config.toml
init_std_down = 0.0625
beta1 = 0.93
lr_head = 0.00994
schedule = "wsd"
final_lr_fraction = 0.0
doc_mask = true
train_tokens = 105500000
Each number is 200 + 40 x the weight over its row's rms, rounded and kept within 0 to 999. Layers, rows and columns count from 0. The size before them is the row's rms in percent of the matrix's.

# layer 5 attention query, 64x64, rms 0.196, rows 0-63, columns 0-63
085,122,252,198,190,179,163,192,151,196,239,238,138,222,130,233,204,239,146,212,127,141,179,150,214,151,244,271,205,248,181,167,157,210,182,193,238,162,275,169,153,215,213,195,217,168,261,205,194,230,228,276,230,262,170,147,153,253,204,211,222,186,169,249,237
098,256,247,239,147,185,294,188,213,220,185,198,162,249,248,79,156,214,216,183,188,216,199,228,205,197,128,194,180,178,162,158,260,231,218,188,200,150,205,240,275,232,164,269,229,189,188,152,222,143,223,153,121,199,216,186,198,212,214,199,151,177,273,188,165
103,228,197,218,268,168,213,208,188,169,267,201,219,208,195,254,254,219,217,161,183,90,215,211,195,202,148,204,178,160,173,123,164,225,252,230,245,285,188,256,180,192,139,263,192,200,287,182,160,119,218,198,217,224,194,218,170,181,167,162,185,109,189,229,216
095,159,235,167,225,210,197,126,168,141,270,191,257,232,215,144,246,231,139,212,215,189,242,240,242,152,268,308,226,210,122,164,221,225,186,177,177,212,205,220,195,194,140,243,209,163,176,222,213,145,228,235,184,159,267,230,141,151,137,181,202,209,245,208,193
126,281,267,239,233,166,260,201,206,114,183,168,185,224,187,176,221,252,181,107,165,141,174,198,202,168,222,166,169,177,188,174,185,229,262,149,172,232,159,261,206,315,159,222,213,240,274,203,151,187,223,202,232,200,188,233,148,236,174,209,167,188,204,214,153
100,229,224,181,191,263,216,202,167,196,180,238,187,208,276,206,166,227,132,200,193,192,167,179,264,161,212,209,267,189,142,141,259,135,236,144,148,247,170,242,271,195,174,236,171,272,149,169,153,195,217,213,223,225,290,171,199,208,182,249,142,187,188,203,122
105,274,187,181,175,220,170,218,213,200,271,207,233,182,189,164,129,214,229,205,117,130,163,188,242,195,160,203,200,203,230,115,216,173,205,158,221,321,174,269,196,218,237,250,205,188,239,238,212,189,194,198,191,234,217,208,237,143,244,188,179,245,203,201,84
099,177,143,249,181,201,184,187,248,269,143,237,186,228,187,206,224,172,246,228,299,299,151,173,193,200,163,185,206,235,204,259,152,223,161,217,173,173,166,233,158,170,185,180,195,276,244,142,190,217,159,179,203,207,201,231,194,116,172,198,114,206,232,276,229
112,93,221,239,165,163,209,210,190,249,187,224,175,121,244,202,246,223,249,242,281,254,208,155,164,173,203,196,213,192,241,231,173,264,241,237,193,200,200,176,177,188,209,53,167,218,194,212,206,223,192,168,116,223,166,192,186,227,204,177,230,202,249,146,207
105,210,203,145,212,129,277,191,260,218,144,241,225,183,249,263,189,218,218,239,189,253,212,223,230,225,212,223,196,270,186,204,202,208,138,196,164,233,190,188,177,186,233,185,215,105,114,180,161,277,199,237,103,184,220,190,161,147,148,217,156,212,163,200,258
084,124,182,203,244,255,264,265,234,79,191,125,187,180,245,169,193,191,189,222,195,168,174,185,273,232,233,162,153,151,219,183,181,215,177,259,161,203,183,266,180,214,152,222,204,176,227,200,130,161,263,250,223,297,199,185,214,219,210,185,193,175,220,228,193
093,216,222,235,217,180,221,238,154,160,167,246,301,275,184,166,154,260,192,170,126,168,207,150,225,172,163,200,234,154,213,179,260,178,182,249,184,207,214,187,163,260,170,182,218,235,224,194,195,181,209,239,319,205,198,194,135,189,213,101,184,168,184,143,206
114,270,199,170,243,201,155,155,172,281,204,227,193,166,227,212,243,203,170,280,169,278,162,193,174,187,230,90,237,212,196,223,198,181,167,247,131,144,224,254,193,132,227,169,180,139,233,152,171,264,196,129,224,253,195,204,218,195,193,226,205,154,195,221,228
100,224,190,213,140,181,269,299,182,232,220,165,187,220,253,147,249,191,255,158,173,213,269,245,233,176,227,198,204,205,193,195,182,176,184,190,233,168,175,300,240,182,225,227,193,180,146,193,139,262,184,142,193,178,242,147,187,123,237,164,111,204,208,220,153
089,234,251,237,227,181,204,177,146,194,117,159,224,186,228,131,87,189,144,202,162,198,230,220,249,265,240,275,212,233,232,139,167,163,255,270,185,192,208,209,174,238,163,164,226,236,162,205,203,173,147,206,159,207,146,224,222,226,182,264,149,214,251,221,200
085,163,144,169,208,241,193,240,210,160,166,173,236,220,201,265,185,195,215,189,172,121,239,161,220,188,170,161,102,176,224,206,231,236,266,218,225,163,171,231,281,167,237,271,257,189,233,186,255,184,204,165,122,123,213,157,200,167,230,267,181,192,229,177,142
094,241,212,207,189,204,194,205,146,136,150,152,176,175,233,192,246,193,235,171,243,202,215,186,224,184,165,123,210,166,234,255,308,142,299,195,169,272,230,207,116,212,171,245,266,230,195,172,201,165,186,189,191,179,128,234,226,190,197,172,146,212,245,236,157
099,186,150,197,197,270,167,164,104,300,170,225,223,197,159,188,220,147,198,231,235,252,198,101,224,198,203,140,166,242,231,184,152,247,164,182,207,211,179,179,233,204,232,175,215,142,149,134,254,284,269,187,249,209,225,181,242,220,206,203,176,222,206,207,171
091,199,136,125,126,302,167,174,176,219,274,220,200,209,250,255,142,134,180,192,144,213,256,260,154,189,186,214,169,195,183,174,201,184,144,223,223,145,204,215,172,220,216,159,217,225,214,213,172,194,247,252,263,210,232,116,244,226,216,248,204,219,227,169,148
091,208,205,160,239,184,105,219,247,202,205,158,149,225,200,231,192,212,149,246,199,284,190,185,171,226,159,171,197,148,316,141,265,233,212,164,165,198,178,169,209,183,174,142,230,183,234,138,256,227,179,175,181,231,185,182,231,193,196,168,305,250,249,211,219
098,229,167,244,162,184,224,221,227,236,246,249,203,247,182,273,229,93,189,231,253,221,210,207,238,185,140,169,201,235,201,213,266,183,167,140,226,169,214,218,155,190,192,116,133,109,195,248,133,274,211,200,188,156,175,210,176,254,176,264,204,212,183,206,207
096,155,228,143,202,160,143,179,216,249,166,207,261,214,179,200,181,129,201,195,206,301,172,171,245,240,197,184,283,193,161,237,122,196,169,220,203,136,172,120,238,156,216,136,202,184,238,161,155,180,187,242,214,214,262,245,196,193,238,220,265,227,209,160,252
092,216,199,236,153,153,203,241,222,172,250,156,256,213,222,239,206,155,178,204,162,200,185,188,154,151,176,217,299,119,205,196,163,187,269,211,143,201,234,167,185,252,143,215,189,228,242,163,171,227,217,154,231,214,266,166,195,249,191,121,267,193,138,271,152
094,150,229,210,143,239,225,229,225,238,163,232,195,141,214,184,240,260,272,230,219,182,183,211,225,247,150,189,174,217,123,144,199,205,257,150,262,238,197,175,205,227,213,165,311,184,169,212,186,196,98,220,272,154,227,180,184,207,209,181,205,186,188,182,111
089,169,216,223,145,218,167,246,206,225,191,178,140,140,257,284,232,270,209,169,224,202,142,223,246,146,242,141,155,161,220,129,145,169,198,208,169,201,186,231,168,203,248,240,244,213,162,189,151,197,233,182,205,154,229,293,254,212,168,217,151,204,283,180,220
087,149,251,258,209,212,252,191,220,68,235,101,229,184,251,206,165,171,238,193,219,165,199,194,208,160,178,208,143,174,223,237,187,197,206,192,260,202,283,168,202,215,234,142,197,219,138,256,197,147,145,213,227,145,223,175,220,173,267,223,168,221,188,236,237
117,175,252,192,214,154,228,189,263,157,217,141,224,184,221,162,187,261,176,136,199,168,258,165,178,197,283,181,173,167,234,193,205,206,201,245,169,218,242,247,140,267,123,227,206,273,200,274,118,138,186,258,228,226,226,183,190,180,199,179,127,168,205,239,211
107,184,190,185,176,281,157,162,215,161,140,177,236,233,202,179,255,99,143,222,134,212,173,161,216,201,190,240,214,201,191,187,220,251,146,265,232,261,211,158,166,183,235,246,185,246,156,238,207,215,178,228,127,261,286,167,218,199,126,230,193,203,211,234,249
092,179,185,220,167,186,89,179,152,226,156,211,206,244,214,164,190,214,294,143,188,265,221,177,185,203,173,214,187,272,225,197,326,208,206,188,179,229,151,290,262,208,255,198,155,179,231,148,193,263,191,204,196,214,174,137,203,214,223,170,185,195,163,224,196
103,153,233,140,156,235,161,200,155,179,238,277,110,239,168,238,177,148,166,229,317,215,228,234,251,239,200,184,239,199,196,135,217,193,198,279,212,133,167,138,225,186,205,192,227,203,158,219,258,225,171,216,246,205,203,186,187,193,164,250,146,174,146,203,201
101,164,137,182,189,173,236,136,251,161,218,296,178,267,205,97,200,151,161,213,239,217,215,173,194,200,219,233,261,192,225,270,202,196,235,238,185,170,184,276,211,186,220,120,248,187,129,189,220,206,178,172,233,153,172,192,190,161,170,270,230,222,155,225,245
095,170,215,159,175,98,190,211,215,189,135,203,225,203,198,203,206,163,164,256,175,227,114,241,186,126,184,206,229,274,220,238,192,299,107,179,242,177,219,272,206,151,191,221,187,144,210,184,194,198,197,201,230,215,226,165,170,227,228,205,223,306,180,238,216
097,232,202,172,179,204,168,201,245,136,186,148,201,237,182,241,146,68,268,189,256,216,206,268,206,214,139,170,230,217,207,231,163,167,158,224,226,248,217,227,169,233,175,164,122,183,291,226,221,199,208,208,236,211,170,207,256,155,241,223,178,202,145,250,158
105,198,135,198,156,200,175,183,207,189,146,218,165,238,205,143,219,170,248,235,235,290,155,142,301,189,207,286,227,233,252,231,224,168,184,191,206,272,169,248,200,194,230,150,185,247,135,118,160,208,197,236,239,164,254,182,229,140,185,172,179,218,213,192,178
094,154,173,307,190,232,198,242,239,221,229,173,206,225,286,196,138,197,238,203,133,215,234,229,165,179,117,138,243,179,287,204,238,116,204,183,218,215,149,206,213,207,215,154,114,198,182,209,205,246,220,211,137,203,220,170,237,198,167,237,140,174,183,197,215
109,280,244,155,148,242,241,258,286,222,211,172,194,163,192,196,259,221,196,165,224,172,182,189,177,168,128,199,195,203,177,206,125,245,229,164,136,174,218,212,208,239,234,227,248,98,171,152,164,223,269,183,146,267,176,187,203,186,204,199,276,151,198,187,207
087,240,268,151,199,144,223,176,210,185,220,214,179,255,203,179,285,194,181,139,168,230,171,195,202,155,248,236,297,128,223,216,179,233,209,133,159,192,282,184,216,166,152,191,123,259,217,225,150,251,245,186,198,198,185,146,150,234,194,190,236,172,193,179,262
105,93,137,175,222,247,182,215,241,165,219,163,125,247,206,284,227,156,209,177,267,230,180,247,192,213,190,143,248,171,225,220,231,247,217,211,173,208,218,156,181,158,194,177,265,240,118,212,182,145,186,192,179,137,221,165,252,231,140,184,240,234,198,229,240
090,217,159,197,179,199,201,204,121,195,202,225,68,163,173,220,264,295,122,240,210,192,198,223,192,180,226,146,210,268,225,198,224,140,186,155,218,205,205,230,267,257,202,161,179,203,214,128,200,233,165,176,239,222,133,197,203,249,179,158,199,231,228,255,226
096,167,235,221,223,151,142,226,188,238,177,263,170,243,168,236,188,144,175,185,192,228,205,207,185,231,126,236,184,222,169,209,243,226,256,327,194,243,169,219,217,238,258,202,192,246,258,181,259,178,119,185,238,189,166,186,184,200,193,184,127,177,162,104,208
111,246,196,285,269,179,215,245,284,229,171,159,244,167,198,196,232,155,192,213,200,180,169,195,151,211,111,148,177,139,208,205,169,174,180,177,224,208,244,155,191,182,246,248,171,218,177,155,141,281,147,152,256,220,183,240,221,186,287,184,141,220,182,229,205
098,203,262,206,287,134,189,173,213,131,197,232,169,253,247,195,190,234,114,159,239,134,187,166,152,222,234,205,239,243,221,131,136,203,199,205,223,175,194,266,160,224,181,200,222,193,128,219,269,194,167,218,194,219,252,230,236,137,228,234,238,180,131,227,179
104,270,180,190,194,287,197,136,205,214,197,251,163,230,230,133,194,191,99,226,256,231,252,181,205,236,180,286,239,142,263,127,174,158,192,206,172,193,183,192,206,190,219,206,212,218,236,162,213,190,253,213,177,212,174,197,169,112,133,214,161,202,224,275,205
084,165,185,200,132,179,210,160,217,209,231,202,216,172,150,209,177,210,209,288,118,158,187,257,239,181,197,254,283,207,157,109,207,234,224,206,187,268,240,219,158,267,187,153,217,221,168,222,249,176,231,110,198,173,241,175,204,127,205,183,253,182,155,223,230
092,163,193,236,186,253,260,214,167,158,226,201,204,249,234,255,248,114,147,274,165,246,215,192,227,190,229,97,172,179,198,181,212,165,232,247,175,144,189,174,156,188,171,151,225,298,205,191,180,201,237,233,220,261,142,185,212,237,198,201,181,232,151,118,200
112,193,254,216,219,149,266,168,259,148,196,177,209,150,210,203,248,169,184,204,184,247,203,220,167,232,180,187,257,230,172,214,232,202,191,254,190,202,177,219,220,188,116,142,189,162,188,151,186,165,172,190,229,328,154,310,199,160,180,164,287,167,175,219,225
084,189,238,222,208,291,174,214,198,261,159,153,186,199,229,199,144,256,175,180,149,274,204,228,206,211,241,214,279,168,164,168,234,266,171,161,159,227,206,209,152,163,197,153,141,193,227,209,137,255,185,268,229,222,179,156,250,155,205,140,206,234,234,111,216
094,236,220,177,163,183,197,183,261,195,163,173,190,161,205,207,163,189,187,182,209,265,295,201,203,215,263,160,229,143,220,218,225,184,230,213,190,164,234,253,160,223,223,114,225,186,207,162,133,213,109,287,217,176,102,217,218,263,165,218,275,229,204,209,161
098,237,245,187,168,163,199,147,203,215,238,173,191,149,152,207,242,204,266,155,180,157,244,179,252,296,155,226,206,290,185,103,175,183,170,173,235,219,205,157,182,217,199,254,286,242,195,209,163,226,176,231,193,169,286,226,163,240,131,187,192,176,192,169,206
111,155,223,224,176,252,208,242,170,140,137,240,196,196,233,187,193,259,198,256,243,219,216,245,267,149,251,204,217,194,195,168,210,173,216,190,158,138,166,201,275,219,225,237,215,207,134,260,173,166,139,190,201,126,213,264,160,199,220,205,109,113,227,237,235
116,178,231,239,205,246,126,150,189,144,240,224,187,203,127,195,206,216,192,172,192,165,203,224,282,187,259,250,213,187,229,205,139,195,141,181,222,159,145,153,183,211,229,250,209,179,156,223,277,228,211,204,275,161,227,187,125,212,187,202,217,219,122,161,303
093,181,198,161,202,290,239,180,189,192,152,226,250,136,236,173,133,212,159,163,200,254,228,218,242,180,145,165,201,258,198,201,263,215,190,166,212,175,233,248,233,197,264,205,214,189,256,252,139,135,155,264,182,174,139,109,197,236,220,188,177,235,149,237,239
096,259,194,165,284,274,161,158,178,201,188,178,259,205,220,185,208,258,149,201,241,195,206,216,207,216,190,140,269,280,186,167,307,200,202,230,131,192,215,185,205,184,188,256,201,181,159,161,165,188,201,128,216,237,166,157,219,185,144,244,176,242,207,158,121
102,177,231,244,177,123,229,211,249,211,170,200,196,163,254,141,198,190,208,223,189,190,179,182,130,183,171,205,263,219,182,237,196,216,219,138,259,149,178,207,326,216,191,231,208,179,231,137,154,177,262,156,114,179,159,190,201,213,255,239,287,229,228,175,218
093,234,153,193,211,197,150,184,143,237,173,202,181,155,270,170,189,221,272,240,148,186,229,238,231,233,155,137,213,168,180,242,196,163,265,175,151,191,232,235,247,151,309,234,222,212,158,218,258,192,213,228,166,141,123,230,213,173,244,202,138,248,171,167,179
111,220,273,128,182,193,219,167,263,199,164,179,153,193,199,243,184,152,228,266,204,225,148,82,219,316,203,145,189,197,199,197,232,193,219,217,147,222,180,105,180,198,182,150,223,184,230,224,196,212,193,252,139,253,238,201,205,188,192,226,209,181,239,179,260
119,212,165,223,171,151,192,220,192,199,252,172,182,202,241,211,232,121,110,208,158,215,181,282,210,209,222,140,137,199,199,206,226,190,132,195,203,206,214,325,215,155,191,210,143,243,188,273,147,179,200,222,169,188,172,195,225,192,198,288,161,243,280,202,191
095,302,199,214,198,213,161,199,173,178,230,239,275,232,226,206,140,154,220,126,154,204,172,196,166,224,183,69,194,194,189,263,230,163,186,229,207,128,134,179,184,236,210,160,237,275,187,182,172,194,184,175,269,193,182,267,252,196,224,214,233,177,198,204,221
102,202,189,225,227,171,259,124,231,226,209,137,199,97,219,220,215,191,209,264,279,256,240,140,216,180,230,141,168,208,154,218,158,212,252,177,189,215,245,189,141,270,218,148,179,168,173,169,192,219,227,147,196,214,191,233,222,193,163,155,233,211,311,173,184
097,158,208,242,192,196,215,249,213,187,312,141,189,241,242,145,194,240,242,152,192,170,167,122,192,156,247,230,203,169,225,222,248,174,190,216,165,156,222,163,139,214,146,182,192,187,204,246,166,183,167,220,290,227,196,172,214,230,162,204,181,209,156,246,321
119,204,214,180,161,217,185,233,273,172,225,195,193,148,230,195,207,161,256,194,127,200,237,165,127,166,152,196,184,199,203,149,233,246,222,175,186,298,213,226,193,188,181,208,220,217,237,149,190,221,229,121,197,309,188,210,210,225,228,127,313,202,215,176,141
100,187,169,186,264,230,179,241,195,257,188,238,217,191,182,176,212,184,212,277,134,255,54,185,216,203,210,162,159,216,225,220,178,171,179,124,115,166,193,201,253,231,214,163,180,185,276,195,281,175,191,233,286,163,223,183,180,202,169,204,213,203,192,215,209
105,274,150,235,219,172,196,161,194,210,172,188,180,178,209,136,212,165,201,193,162,219,231,196,218,223,142,209,247,188,201,235,178,255,216,129,112,156,191,257,186,233,135,271,185,222,191,153,198,204,177,240,78,247,237,216,197,213,268,208,226,170,182,283,249
114,290,222,187,262,184,186,220,251,156,146,135,242,175,185,228,202,202,274,148,125,173,244,293,144,173,253,237,180,209,174,252,147,190,208,185,247,223,181,236,156,192,203,285,163,190,181,181,226,204,161,230,171,127,216,174,221,227,186,219,164,143,173,212,225